Weights of a small transformer language model.
Size: 4 heads of 128, MLP 2048 tanh GELU, 68.6M parameters.
Architecture: LayerNorm before each block, rotary positions, no biases in attention or MLP, untied embeddings, attention and MLP in parallel.
Each number is 128 + 32 x the weight over its row's rms, rounded and kept within 0 to 255. Layers, rows and columns count from 0. Numbers have three digits each. The size before them is the row's rms in percent of the matrix's.

# layer 10 attention output (transposed), 512x512, rms 0.0284, rows 73-127, columns 0-127
109:133133136140143197107146091122078064150117179121170100127118091161171111071099139118173157108094129118189140170143175138131137090069134102122072103145187089103129156128095190083132108127110121076103134116143128107155137169097123041095103148136140137104069191161098090080095106117131111060127135100102167220106158141186117095099085180039133102178163129159136130126208109148139139092180
109:078084133128110103197159089162154096092110138170126138154077205072137091157160120125147161218149089101158113136129122164095124155081154121127141074131130153128115089143122150132160122097095140078127137156162139078119131050076128133144072176135123081177076094119171134145170162132169152125169105124182135130147137128140104133135089116192215118151119187059156131163138186079110104108105
104:160149067148101081121103158137134131174128093102161110117111132148083088140150162093212151139043095094132170081158131125086081152113160121134158101170149147107122127131096088133109136135141175145147111110135179112135107104093073118144111113120103093076179130128128122122154076122153164124131145107130082073136108165071150100179080153150089131060145088107107154135134142174115138126143
115:156164124139164080158143094126173221115172139124183118097113108128112055188146178146154064141128110120152140119106090118135090139146125116170147106117102062143106133109165129165158098140112081152105152163128148123158120108155080158154102133110161087102175165171151147125134127132106196117058126143054118176137142207127125162146099115136149148140113137093161187138160164095135102086128
102:147164139110151099109119165150091115132145071164147100068172097125111109120104122107150134117114112121163132131110178160135175183105099112085102122167194109114181087129144117057187076140176153167101210113147173102152158136193152105138151111095110078129110110103092067110089109133049118133131125080112068097131140160143102160103154065182135084165103147111097069185112124119153130245186
101:119084156167191160137141143126136201132117157106055129152148151125121161149128146136113073135096193138142164104156104089122115074125125090137153059143134137214072097127103080150186114079150051144136118117115090160156106084162148153064162143169042133126195111093130147145118129123170097139091121129160102126127149040091132069126195141133170182057123084118147109117107149141174114129135
103:118131090091124057162127029123164109129150123239131159164072084086168119115083120104127124141164079150115194085098122092129139107125172122112119115051118116147135158121107119133127119137134124110134140140158123154115128137113127095158163161138174127100172117123115166082162138187191156124111144137109129169158094128133144126143080154128114162151095127120062130107153154100126067096074
108:092000109148127155098133104104083144102091203081161115124135083129109121124130149115102123113154184165138064103153122085076074083186121139124179094151156102166093123135121075151208087087148148106128111135128142152149129075140132123146129114168113075128159085113169192162109078134175129226126145085063094109110154120049094160125160102184139100107120196182111152132114113144078087122162
112:122053118144075112163122113066121108157126043098099084142105157173144113159096125132125137101164146151094146074106117090116114095166202126147112124126098131124107180111131153149123157158131101146143108153135154146066186152175148136139108178151122138111200113133139146127163151110088119115165175129111157159128160112148098061104126127113101132157156083174135144141142168083089103104102
102:138080035123177105138104149133121094097062095173133149115159145174093122114156184162134095114168126144092101153143155105147133136174119179102119124162132179158147131166134126092055225171118102153127142138148104167112112188178070178114100127134134172093153127141095073124164118077105137153098100161102137083128162094096074123174214146090139168131128129113118088095114129099128108065129
106:124108162087175071098128128100115136096145115121122173136218156091091128112150123116129204160153146120126140074153164141106187131051103153117109142131108147077103091173101153146078182090097162113143059145148119109075131118161132118144124135116155148126141140100129130114144125120176127124176123166186059098109112111123121095115156168062108120139117038120124083150082085158172119120103
108:154068178162112159073147092141128129100162150117130114121088149119105115093196142115208152195135154147152094104089152174148156126117138140105079046113122105150123144113103141140095154122114171105153126110137176104107105117166155136169093093162143117116118144151150104104162118096133096102131133157094105145227143104221172142120150138143138140166125201146160160070200080143178062127184
110:136099080143126140156146086197155099096139132208191135157149183076083161089148089069096137114155090120158157085119129152099127123125128130157150140118129151118146124147133117124153142172172108138146132090184092165147193077091088185099074126157197141162169103100169118140111160137078183145123148133097153099150139078071072079120091168107117095160145094188052124135072156152090114127117
119:150138181142117138161195112140102138091098127151153147154127120093121110150143135137037175143139116135133107143059171139112187144123121165121113134134125156124077112118132166133089109146130177088143141103129097147122144143140138152137118169102171139212130114071138110108127090178133205125113161153158102139162149100148134116135143147109189106197094170132160130139126123142128075065119
110:089132106101162093092144150157068170063124160143128152108155082168145080127183163165151124187109150124105101116124101105145118122148117144136128128137095087122069102118133074162148126062137176128118105139131025173073128135127096109098091127101151129175192176120129122134161041142067098152078150134117146150101100144083097101134127160091226188127116172133100188170143136159105073106108
105:147119159132133150133073140168115083181187119081196129159066103081122116151105124107153150160129148140149145134103146118112101118090125056122147159141125175129127165122105064056121130112110114144131111173157131152110124193096108163140063072147140068108176113119150103134119112099128075095114121115076158159155140079148118114078068177129135140131139067148149136200120106154113172093130
110:141163095116119114115153141115148119118131102138162102158073117136125155147129071090143134190172148142146120126108221141094135120143116167168113067091126068091137100090101154194163136106099153096170061132093157083150116202136146123129115128152161120100121146171126148133140145097161108158139138156143157132153094139118132139079133124113128138128113119140128090142161154109184160151142
106:110136116081159210128107140141144156115199148115135159115134130161125091127206153155136143163095157151096088160144167142131167161162129146110158122100148099091134089153102119167136152091102139038095164102095148093127077182107126023093122141199152138151154076140129146090125168160148076147150133160204088115112108089079083139110145130131173169101116105112159073129134123141153216102111
105:109146152077061189082113183129118143079117114136090139064129208123140122195131099131065055131145058165147160095120107119159130128098141135191141142095101127124134164162142185142209114163107138150123217116090132125139122099138187144171146135151104147063091148138162169121121108181152160141158094119131089104182153095139160116112122135079140134157082131101118121192112175133092108137069
108:124160138056119128134153137111134087128121150133130138113103077102076199117097110090124131077154098115209121116097097164165118144131101093077071170122154120137100105141170151141140120116173104187136107138088142145178129129154164186106118169096106076101047176138086144135101084129089174136105117115202142165128106184145083106082133148090132118156109083121138140152158123095114127145157
102:161151177124133152137087111111110130105130129114118198124187158152120130111122109108105142074097155132126120121134102153127150122146158094154125124108140164119145135080125099082135138154099141134150141129096103053095083131110165100104130146122195121102127173143120137092055160147180111108141149171166134128134098105138126134150090150058089078142113127102125112147080121142154238142058
111:121165122117136095111166127134176129074184164188122130155116170173138125138139145140163108131115149124146145066068116117188144135161166124103127187100128106115112063102079121130140211136134127083109133129201124113104099137117177140125115150136114106147180158125166184147172163118117061109072132142124140185141118166119079143085100067097083131151208129119139141122181187115175092122126
115:174123137082161071137130168059077136115106172153066154122131121152126113112039117134132113107162162055150140112137113162137114147150166185124190147112100121118115138074145102176093106162133109096139148116139071103092139159074053025162138120171091098124113114156142141141064102166112080147163104131067121117140101164179067085100085146077132103067149148171105161093123159115083191180109
109:106131102149130107110148162131168113153076076113133111132116133078162161171119123129159167149130037138124153138088076155126172067114124143108142146114166164196146101139103120157131111139137170131155096100194053121150103117168101195051136140117104180140121166154078130094112078169157058131136139142139102131132157037161135109115079188086172058139153135133101096065123141154166110078107
107:124112172070110133152133112193110163121155125197109122097127192128107106166121094137078144186148156088146078153115127118149177188086114118119143091140138126128127188105120089156161089101106162094137157041092199103134094170149098132201148124122157136204070162165140114120157132138103214092099086038179142126146109138138166093163180105098169136166119145094133146133159054129122062092167
117:170191140154107075167107150097133146105087086117125159180201117122092132124102181115123130116121126131111184104133116082141164079149167144203091202081140088139141151129124058124104115133108054163152147189105105143079138095174123087065168131155114172087183118082133144131061074166112173111075116184075125132106149130110152153104064116144147127105139108161134123065016189115154206129092
113:104117167182128153130205105120127081135116160073189167190125093148188143073105115073145041070169141125097118136129138124121095147115105126145137183166149122154142147137101159092181122102160160149074125162119145134195119124125139113125111072067195145076122166176160092107131133117113149090135154154146157165116091084062120111172143120156100155091105174158144136176157100081044123112103
105:099149171117087035146075167119107074131079105136171114104094129123151094091122074060080141135146154127170083104106165158149142133147102123152128129142117144092090121139120129178120150142154104144126140143068194142141128076073142074141152119097156096181155072152136162089063124097121155097179090118095142101101101118098164109127108124113072111146145091093096122208144025092203200119162
106:130116136144127121099107123127119095096122090109132129132172169135162153151124081128174124132138112105141172194132107122137149078121156125153076171152152173079135163132069218160164086144056103141152142131087102182090134112103138113170129124134174165197121128092119146086139170093137163121121114165137119175119154125168144147153166074159083112165093110092105121161098110173131202185129
104:166154114168126106058104111124171154165186147127160088164082126161162092104121093095158098143081081139159131112127128081098129146188176149172140153084135127119188116110156142173144129124125120153121089121132139092150077104091142142148107095149099139130175121140101124135080159125090114139110128199137168180166102159175120120108059129086068096160129147152124061075129205164168167200135
103:082131102190178085145127099118107061111164146142197108117160147142057177126095120138096099140174114150071096115128150101149147210123097128075093115090123129138167166154146110112126174136177118088133136131150161154148111132115111143211137189137115112099048126167129115081134097129130159092099107108111113049154149108094167146105177091162140164136150047110119077120126075133133053141162
103:151161163074122122162078154098115109145177048146116100095068086137126109134111076134107180068114126100131187181059105158144129177143131144136157110144173077051108132147168085123172128122146160150127149144107126069132083130072128109146150082122127107130135186210178097137134135200178140138162071119085071133168126148125144147150143109180162138081072097130137160157114110180173169151171
106:141123084131124105091156138152089096118119156112141112124116126094081163121097146150151141084153103102159090153143108147141103189137123112128113102040181171117154160186164161152169088128123123116166127161120134130169181074115106150169070132112210146131067092145178136064078095133135138125141110106099069142119158144080090113137180069104068166089063116107096170087074160172093114111092
114:130192077193119127084141189183115099117134140124137083156131125148136161146159117106126179045097129123151121159141109069165140108142127084089213157197157171118118088142177110127072149163095110135151114095100124142127128151092126212108164138108095134075102137091124116178136056095081117152120152120132112159126160149191181142138137142089173087121131112114121173132151096150100176124124
102:193064153095108117120079117153125118131145099126136081122114118135168117066110164126081146149075085123169138112147142187060125128124173078169115131145152141160147137147121154160148143132115136128113109121182146142140121111085157172149080125168120164153168138096210084143132139206155115120092149158060052165193164130145111079155069211085048125144155139142180201110069112149156131180124
113:137091113140173050118148091102114158145184103095113169081110126141103155106136157120160094115105129123088107160121100119138117058176151101116199116173069172149123112141152121152175134141113058125114095092147100135127105155148149124104152132193072184082134176168131120168158083108109117110110152141113152165152096071043087140170173149124141141103173100119140190080127094088120120113104
105:150112176131141150098208087145126098104072157133104120115180155144199149103143100170116185125154220115133128154099138131157142081158107147093155191133137129171088119064116134133109188163099154120163154064154119180131124164145174136192110158137113132119138189090143116131139124111112136133149145149134098123138111113178163108156151139166130166207109106106162154164117144158078064205108
106:123127130169150156174100111135197135144107108127182150125126150145128131145108113179159142129048128123104122135141167155087079106102104100157146144122145130160174140087169084120163114123084161063145079062124171102136105152038096079117104071139079136087125167103201122181091155125149109092103169109083153083148085149148147089170088131099170127091127149134228166098167116195116150080155
111:094104151115105159093131121114071069134131100125186125122123108132127149080130170121110146151151108172204129132106143174122160140097135141108085162127128136131114133153149128186171093108142193115126131179117117140219145158172154092110131092138190153124129139082142183117199166131110159072107102153071164168084116099114128106180197120097165127166106143154107151155148122120135115119111
116:117128104172114100147103084090168150164133163065149151172196155143148139137134151184145060121053156156104101117178110123089123091143116155142139209133143152114222158192125131176156146149070111133171138136132118115109143134149103092129134117070152144133175107103075162105118166115106093153097142170141141078120094163110069141095119095130075113127122124133161150108139172147098208121119
101:201161147082100129108137144120138158141146146136139079108061119109055094163143134139149133100121190158193163151108159086189143119150182107132142107162112109171134133111152126148119117126143157120165168130089099145111060150117104095151145162145104072202172091120110137108161089101141118137089119066116122141136146129124151133099083136130102122111124086087123136093192076144133062100102
111:087057094096105119138167161103144170138108099076114149161063086132169156083157169113149087127123129074086110174111113103156112165157123178153177083184118098111075082086126156152160096168146172068145144133106110161153138136189144140085161086144107114139080142179163098108200135176103134147182141139143189101160147126085120116190171148079203123117176114150161151158184132134113149095116
104:113128145213097124092117101091133130149126087142158133141068118085090106123132116146121133138157094134089169136114129134128070146144171118123153139091112150158170113162124166103086078111173099102141115162110113185119175087107091157097065169130129095125155096106144062163155095176135074136129149128115074090124161117086104104129126178173131101063104150109093169068077120123154120128090
102:157212099182109091156164070174184098127143099128145125198112114156170102109145127161129149079187125148095164145123106127141154169119156105174107161081168111164130121157124118188092079152083148168111091097121118150116153161130081166100100152118137051101142157124141109123175139163124123149124179157151056162086180175118144130075096124066104162140068130118155175127088087132101105088131
107:105087118128109194135144131149101141153149155165086111162091060143080122144125136103085113113107170159090132102148168104138121169129175166134076143114107140086155195170085142106086149107182106089166115077136146133140149137178131126127132112168141120167122122168109101155125151141124125179125097109171102091126131086120105168154142140134079111166169166177063093115201084121119088106177
103:122220124133099134117119174134079087163204157128114138122185116149098127085199116188141169141093099146152160122055075102129131113117093117095092146121177120095129081175160105109061237167119093103160204167137102114100107131094135166141091137121080106059126157160120121115090125171135122104103129126133029127115119063082164140136124124185125163123165104145153116160102122137192141108168
105:099153134156142189142136071111109084078153173186185137125083148127111112112112176170099117128155126090124075133080188179135173132110162118107078140075128114194135152139144187089064129137103154092093121150071101112074131133163121132142140128108142158112105146117112105123153165098139161116127138145196097134106176186122144156109124136128113153120079127089207096151170059140121052076085
106:160044086113145135208108118109145110129165160161095128131058076133090092115049172154130063134113141170107092073135143129130102127160147089126138128134100097091193106086216125136147149127109026128185129141149106184180093121069113145120121127154101153082138135124132093173114129107195106155104145128088198125138115073094099081101147126071133137089159125142108184061159085085120128092091
110:097111201143126137075153126183128160135100127125162130145114171156171097117164120132187156218192141159158169119142143179084166111086113145110162113184132173108147076124105135126107255094088139181089071171171143102149122079161150111116088143148141155107127134132136091121143093145106137139115134109147116092138109088178092165111169154148144076134156177130109105123146117121138079116118
107:155193115121121121118162168083072087151111146099090078100127147091125166132087110083186142120164195123131136163168121145204123110133101110037147143077115158119117143090151081109142168148130172189120143149107097153169152148142147117133103109125103136086096130142120126165090119134151088087101127125147120164142073107215113097142126118120126095130127109070092117128140135114148094153143
100:120133107128089140161176166092196216077152095113095170104115120154108137208112129191163149128074146082037156089143113098106074092134131136135125128120146118157136086157177096127138160137139137104113134118116151092121180099141136135105173111123144044111145157122135094113108071131104096159074157173159132130155127178087150154161064120128147132090147134134101108108118112117118154097095
115:133109116175173100092129126178087159151131160125147154115225097094129107127130143157128195098101127120093125165131085142115098083107100123167127158140164105073063119146113107081124018112137101135178108181156100120096148077050132165118092159155098136109141165095130146129117057187197125160142085192115108105059140119131124131132080133086118138174122147124173208092077130119064181167114
114:160145147140126112117164096144156076157155159118126154137116132132123134144120138151084157082075098162120153124160057136089122159140135091086152175075165123161127116111093099168172144110074157148174131118150150100132122172071166115062138130133170182136087105134118151092118138142125082121088141210172157126131075115072154116136158101142078121185123122164114171122111126141137230123124
109:077151130134123124101100117117137146146121098102118100113174103159084089147142102113146119080190131204146087173129087112141104119094133116115123051125144115152108150129173092109165139158170080131126161144132151134157120149093078120092128177086103109152138147108138168175088135101084120142100187103116088150101112120130120071123089124131077181114152150126126159151168154104113150179157
113:151102115142164136100116102149090154144125165093165149133184117098081101073132108109158178164110145097116137148150134129050099114106132162148150155117120135135118113117101108175156121089122183137153055131129106135182160073144127163104064084183147179176116093019136177118123113118151138152113136109182138156032100085125165130118104170153135143134156177169103099153097144148117142101079
# layer 10 attention value, 512x512, rms 0.0363, rows 74-127, columns 0-127
108:077112164171074127138088165151103081109132133141090121106173142132144119165153137088186154186108168115142086113104070152140195123124120173176149103075125124163136090136197117094114124128132156095136145094132094084129131109140070133144150216131127080130137107112133113140118118158094118142138177170092158162136165165214162143186078101164190122081158177145205112107114145105142102120127
100:131147123157107125093145057117074184135121127136151112117069111167104116111083075086177095144070111126077147168198131114071172153117159063159136171101107052102117095137116040089146083087166117141114091072174181176157096129125135109107094158149113120176096100141150138162134051154129107125120136138147065114152091176115196127121121169192096173130156149138085151073124096137149121112182
111:152101190097130113151144090135113130116107122222127104148098123210126124222136059112108157163100122130157159120133109130148083116154118164184136077107114058142145096106142096212103154096113111180138163123123105109131117080097157121139137151139115063161044116132210172111118179133125111106076134157090112193150068161094127132123080198143089191144130129125171163099138107096136108140115
103:096094146145129132171108178061176153135101078052146103083165134128078160122059101129131133101088108190142127158196130085147179113155086094122105084119193121076149136111158121136118126112120132119121160152126118108138169099151117147088168111077104186157111166168128171123099142137079176165113169222128072163128119160115131196102168122158097085127096149144051122122083125116156089125120
103:149147110144156167080135117104118172091154142128088117085138086140084101091187136136144112121141116143112096102092105157103193078077124133086155117109090148111189080124098129143129088093118117104104130156106161148121144123141114112103095146075122131091038165074119101098121089096150111125086096122072154155084120090127195172109171070061130195139182112093128172171089118106101128127135
103:107140158118090120119133067067126144147094154202123154142128136113116146159158103109133112101097072059071107100113128081157114138181115128101140149095084174123136151090117125119130143117135082104141114095132115084104133099110110124159129171138111108111184133112122097120170192191120087125142128132069114232124123079091115168073124183086116157178161137187064151096143134098146117137140
106:177131121131178130130092107149072161092179131089165166174165133159105118081103144085169172115127172107121113103091180136114128150137219145193177154167159090121082097146147138126178073125179146090038122187076173142128170084080160107132123141148166135064099061121150114171119079177119106118134147119096131126129083085085124136143199085133127152150124163122117150154088087123104154164110
109:187110072196125119094106149106154141149103116151095090181123096083173112145094098172087130131165043113168163145147119167112046113223165145149149100151122162071116156131111160167137110164141072153087118129089141146133133152114140084110149131104102097073103077144122089143134161153085153135077110121129111093127117139155145155187064074147138106124130093135128112166133147103142150112180
101:098138090137163086157131156124106110189028100161092140121086133159112073140169167117105119179160086201115133069136144143136120157094154178124173134116092136135196136135095154173091134143087088134108106084126181132129095152119097155104200160117069102109096120128099112104129159165181170094125113132103123144073136148105144143111144096143120146115172142087128145135139139128180116124195
105:172095119099081158106176157097105159165159123147175162106142135092129144126117151144131149093159172137154145071129159099095127084128110172061126170145142078076098103167109100093147111096098118119167091151066085118127100130161144155101118151104144180109182144129118152114143163099123178149150087187103103118141120147118082088166173154086117068110168137150086087121123103117163133108157
108:103103147117148105137122122116135132197124143134083105155151108140150138095143133105148193189080095144105161146115123154109146184145107165110145086096121117108133136144121135124138162133111131118127133160102143106148134126095153096161074078147096127174103025172088113053116139147166125095119085135088132139188078134142109130112153075126149099138119137165136174090153173140184087130136
106:060116128160135116149155113142152115083124137177125132149164147146139080070117149089066172160130144100086122098103129116198179178140105147184157112151122149175118083136094158174144113113125183098167155099184106110147106080131109085114195117180156088101173174110122085096088076112116119191120170170070112121159130136144083128096097174132119093119184161166118139143104140164131112135132
110:117100153135156099118143135204106171080185121124099125149183164117142099119205092128107172106111167094094151118074109143118128128152167150077161128142141146133144163137103111148154129123127163110081159087203100138076167159122145086199107079132108082072122156101180094075127124120084125104169119136139145108142150102115078143164153121166128125100089135066088099132084149177136073103111
106:136076140113130156078163070061127101195134144172141164156155100148120125139145171186119094126052158115131106144088137161198116170085139147157121110144170126143069109157136105201137114135138153149094121116112166150142181140091140124173117167148122137195114100154126105175092131138189061080168140089090090152113065091108137157120148130087141176167141180050129180140177115109151163094128
105:159142089093098134082126062157070139124130127135145121217101106086169123114095100186163112080142124149139119173123178091138183146153112096100143116143117133090138101196153091090176133096086128141151134172146088163095081147067127139090074120113135089144128096113069069083119119081081093167155153144102110195111089085172193148052050147079144131105160140110164109108098135164172139147196
106:163137169086114186139187138124161137151163098123148118133120158122138143114127115127129091131122188127151146128145149131173168098212120164114154166147097097073165099143122177163138131112109084161189099134106138065092099146203155160154066156134096089126175170113117113078143133122113051139115103127140111122144098176178152132169145120157119129173078058120119132124133154152139155111082
105:135110186164120136117176097129101142074149091132134148078123102093081141170223130155116134162118084113138095135164163184079133116137108140115165134122095087142142102147066132162083149123052154092147163106118138095119122192137108072149186149168146082074160091106101160124163147118146044099173125121161155125073104093148198110156127126173177118138130138127150134155128147128136128171126
100:078140140060103121115133163139157093104094106164112145136091156072115138077185142088152148160099108100090131037110180145150135123104136150165056124140071125144159140135130209155086178125083135195069111154111167180117094099126115135138139147113076062071096137102157117114133159061146133141114180103120145076189129186148100120133065086096181112133106137148167095132100097168142103093093
107:126081128129131119130131144087159098160091077118122163192109173148082116135083074092135090120154136113150100146165107141140157133118163048118078171103120131142120115092149105075105134120118143156139120136110140164101124070107118168165182127104134162144128116165171122112150124156100112090143163162154099232102118138109122068087158136090103178140074148140126101166177109132079119176117
103:137142104179158131132094138059153164156165133039182139086162178101102124163164177138109139133143128192134139095109141097140161077142148107136051164126122160136125147123054165072159133159156100175128122195179166064106143104114106152071167100169140116137096095115099142095062122130205142132114141155140130146056156069088195129119148123094102123165111119174112128073096115121121113096113
110:127088165104117144147047121094148094126170151135113136190029133127115080155093107134121095162103113154191107155105144104113144136162167140108120173151134097107137122147133087088110122132105114154110152133133128148136114122153145117166145160087126061153155115175083132163095133138111152097176168125112109116193069126101133170054071113097153137116228111143123189174152192119112147091097
110:158100112114155120153153109077100140123105100126118168112131133125157113097143143111141099080120129202143149067112147129145146087135103126112111136154158118131148140179120115053120132182124138114170202170098106130113146150135128054120189202137126092167115147137155165191091109142114116117166068100140108094145133163179068154109098105094154169195209137126141139098129132126070172115171
106:119111111062110102144090150088172138067109153050110069079149111172085064126169143128129163113109123105134095185078123112115177142071112172110144106122099170234137148127191093140168122075060175104088122126091164123112105127085150154077108165167037133106114169117133102095147095056150072115152104137129154051092190069128091098120123123056073179120116143154134153066113147168144100111178
104:061137150137131183123160127144125137182114062140082124092152115112179127130127074132095097166115175056099147094116119182089136137066147126130069147154192107118147116046156119136123123131099159101183135099151198112156130084061154092181100154112160125123109204160160159103093186132128101117080090101193178137132113150170173100168094018169147155098171147143067141089128055137143120132180
111:151171136141074110144109081086100161097143141094150164150143130079160144089085187155121106094110070118108109078137121092102078089114086109121132208115135073064089200148051139117110100149106082113153177174126145134151113123153157116133148100166125167138237115090099158135116168186121156135113084106119150143108159088117065157058077165092102118095073139081176143134132148148081118154143
109:148070186116141123113169111123147122150144121086138093168094091170119159140147109104149081105197140145139159145151103135182064143110135076087126092155097151114146114126119225158198117139155179139093133103127148113166182131118144131180117079141158139115132137124115114109129088151153084127113181085124135113152123106123100185084126144207114092101129152161120146167086120084066145127080
104:142134084124098138065078115116164150108143127134112087152140147103146144074097085109102106155150114174121132137116141137190154105160144148074068163098132142160078147106186048050136091137102156120180106115127143177094200143104138087090149157079119088124147157158208167127092145116126180119195109152167073095183151138106076110067148135177127112109156103143080124184149090144140133142158
101:137196123184143127117120135164106147096120103126153119006151106066076140126158119142135119137097108101145110106194127111142102088138082149110126106112168177102089178124069081133129114215124083135084094067126112134125142107106191094119147092124182100101079150140197112116102146104133150190102159125171139151185132131138107102119189121139100106142112120110114044124083092169122118109139
107:122142082174094135148092153139137116095147148176137122132105131146137142175121071083109086109122111179138105109153120127136165104180104135130111101086135116155098153154075149095140142101103122159151092142086107157149084151090177208125158092129107121128152136149098121093097121078094088173111105076117106189187081089165138147051130128128082121116174128157100164156128176141118148088151
100:121140127103066114145147180166074171159159117170132117073073193085089122130143093120085164114146170214130115105131139117078148156208185167107084119132107112146154093148125205132187115148071121117150153114176112110152121125128077112170110169123127201096165175206144153084134124183200143114169116108107103099095152132117128111131134180115134119096125125118080121162155136090164114132148
103:178127094133083155093130112158142164165169083138143136055118147178141135076085110089192152191076159162133184135148072121128115160089128116150114121179121140121130143104182097083123168117139193147162142146135127129099072133129109128142123145118084152149105207171150078137112097123145108143164151201131180075185077137131094131110156124183134142136109112145177154097129173154136153135139
103:134091128220132114177164147105104155113167130120158162104113173143140123129138092125157180125166129106073176178153102194131067138123115087141090097113136099149127136176197075112117134158164158138180129092109116124142095128096099129147096059122153124188066167117148151161084055153158153161102134098109115088158113124118110124216089126120139128134093142121136096136089118057074165119067
112:104104061175189159099132140172100130085076107084117138193124149144086111128125157128100164105136118118163124120058136128148153115122098077126071190111150162120140104185157066123087099127101163148122153099130065155157105118096135153085123182077139173183160168077151106187093140096122156141070203109125080154106160124128148134131161133119109193144189172118114151137152071177064135140146
097:171107136190116152133102129143134136155105148107157121142138091037125156053173148089123147129140049147091129146119132116096183133129095089110187156105134122110140152129102108105141166125110169092137105145105129159106079127085142123171130048144088129112100120153136125161169123196088125121098123134036104148127113140143150095132100174178066147180137124132145110103094134111126145107169
112:173104133075190138117163112101114104154120129167131144110148040066141167124167125179109144163144134149133112210147141163109091130142101116153188164137083147129119112158122141156148160093124099118153119153110166136117144097120090133203111201126142210170112160158096099160159121083130096092095160136142124133135077071127167105110190103168093170120099096122128203100108138138086115206112
103:099140102113160111145104117169115166205121110110103098120112161113148182158148196145141184135107193103174124101133101147081116100112125145097148172174115118067123150159160149183166126105113095122158159083131147146145136172124124109146080136152094117111149110111111131097090086162136171159119169119111041102108102136149167152105174065185172107176149103152120137163099072153172065128191
102:170119156144127140192129054177086120059086127194194068088139137150101103120056150181116111192092129046147142205184151129100131162146121085151124101089109152198118122133178180126136128103162167122171136136166125086163150117141123097091117154158123133132106103160118073109100134070111065106106132173149069142116102154144177125159107115116155130137147070110140175093134131113095131133120
106:096094185089087155168100163074116074187138111141148135136146095112159178114123113099180163085134088134149101155164137244096171186091117201101170141122189072194139154115113075167142143115194173105103135123174089117165073091104205113159076117155157146106136090133170188100112146134136148050080102109099105144120050145128122162178124118145122150147080134116145136116081130130112064103182
112:119073113144165152102089104128097130121127169096149133119123132138086103134090128155068071076111152190122141094170123105140111149140170141108153099112118121094128096158119164140092073147114109143163099087126138129176133152154156106083070116109123140117138097102139165150058170165086077125089121095144073205115125149153168149120136084124107139118081086127185095166156124145059112107060
101:133133158107173079080134114089168106170126118140180138106124099136110102154155111078128150131158166122099141122094208089134195120086172152173094089121183050106144141128059106159133165142176142116146155084165141074089103128090165186106146095146173085187116115143128191134116148126157155185157127080119215140173066137131103152089123130130129170145155146102094094160157109077150117076119
107:121115097101194139124155096090098176098146142085120108118048119154089130116172138096140138103109115116127144106112117164153144123122133087107135132209087166125188080158113160090168153125133152109182107060087188146163135122180175170159088126116123110128120178134128085119133121152161138141182133174093154208145016103158066123168161078083133143099159099164136157138102114159099163094094
100:120127089165082133167113124170150179076078163154108089108139100123140117110108105158093116162162106125046126176127126150159087118154167125134143143156140107164184143142095128110151157132137095142096124101128158129133132160119133129099188122121167072163072131121112133098125173100162091108167121104085187080133148152092079114120132165058138104144189099183084121093144158127114122119114
104:140194159133053174070154103192104103101103159145178142184104111196147103137151142159125121098093067138160136166075089121142105094173117177098112202100214135109091162160065109128094151124142195116105122110135077138132138154166099130090132171176171146059213154120103130130167090170208110155179137121122125125136170157160184090101072106131116157146152142134134106173134123161106131132126
108:091115113158130109133149103185146110121148158153139144129093095145090127138175170097093112086081108151119146128135137130167136122105123180140142112145120122102104145153190117137180089094165119126122148098108122145071139171112120216082059024176159124142161193094146084113128207155118150163114081145092129101149125124108045171147057134160128091112140150144075104139206158144113145121179
101:100160119112101122104115111131128178099140163104173172121116141122134137073149127166137109095077115198118105123115142126150123126126136116175099138104170105115067152104167110134125159147145128158093130151110185182136086162099130110180077113127118153125177175155112130104154088156074142145219137174122118117152155120065049176143124157127123137122148131177158118136119180063141142136137
102:100110090152091117155139079085119118067085145176123191175135103102162122132157113113131121168179087170116153126081147138065179151116115106117179034101126126099132131168086115125160146136094095140110134104149158174082141134119100128212136148132151111086169125082136085126146142142154173066121125172096121184154106160138195143133088122208106141134155114162135077147136149058137123095101
106:180067089138140119167135107120145101106118139144167075175076096127119169114156157110162119153139097162135129167152113174150123144150176092144127139122130065093212091111175109168164137121092058120182115076162086185062108090120119141138152091090155112089054134096125076152080145139105105131060151143073136163129055120153164132153162131104123169143162147156128143103108152090057162137138
105:089122206079140136058136131143146093122101140101100134162080203121212120139132124079172168176094121136146093128150115102073129144126139126105198175136107086150190142093152109183109111105127156108179105156154137167122166140084134073152092115124113137175083102155159153085163147096139134077159076142077133067127123096182136142121109095133152094173112140181129136117101162158145083125145
105:101106097105134128131185148066118115157131116098099149065067159101134166168131084079207104078148168124103118115193100146060145079156060166105121100090168149152131096123160110124107132114142129146155155168130098134114119131136116153078114111144123146169107183163090115159136109042130124130176135122139120121147052120154160123092134132116109111191109113073075105101161106048149116157162
102:113107093071100093102102101169101131103117107108112138208107089180134047151091095107094123090100150117076145057117132105131055117101169070193134111156113158138120109143080127171107157133096157133104086152106098116085128077078172140096160154140101122102111150115123135160134068124136091115155138109151121104106117163115127115153053197102122122120133143082194147136117174137071164174123
108:138111047150134127089139146137098178057173126180135210136192167107114153122141091162098171108137116094118105146086132162107101090090067137133088092057163182118111119173113137150165117129083114124162153101161109093115135155102188149123089124122181166102119139089126166107162048121120075153137118137141103122091157078125085100144129153061136123159155138113153177123090127200097106195138
109:145162117119116107126151080118105125124205131104187174118145137120138114160160097202119186125122112163112110110133088128123113188135143070087150119110195148106114171125088152060131134126147181092115119139085124122133152131124164129087123101178177147136210101126142089165135184100116118147054126133132121154132086163082126115147109148125054148142144140156122205052092121138077111115076
106:093151142147109136115095137078123083077129135100141111108176145192127086114134091161206156073110106151122082097097118139204063140135093145082101029179134087134128150082115127133204175156137105132119162140125164142127127114160118184087082184138102101124147127175111122099131117148067140163067109150153098153164160123160176098113141140108148183146103169147056142151162141140120112154162
113:096117100106128095171180092103142148091129114144124141121138089121142114078144114124174168132108136147140173190121135174085115142141122146104159164131174150184124116102128067157102131095139120126124084112115117105186187119107150097076092113163213164139127124121103205174156113125109086147123105120132137154098104117197180157136087151114117121179184195054100055122095123139168133106063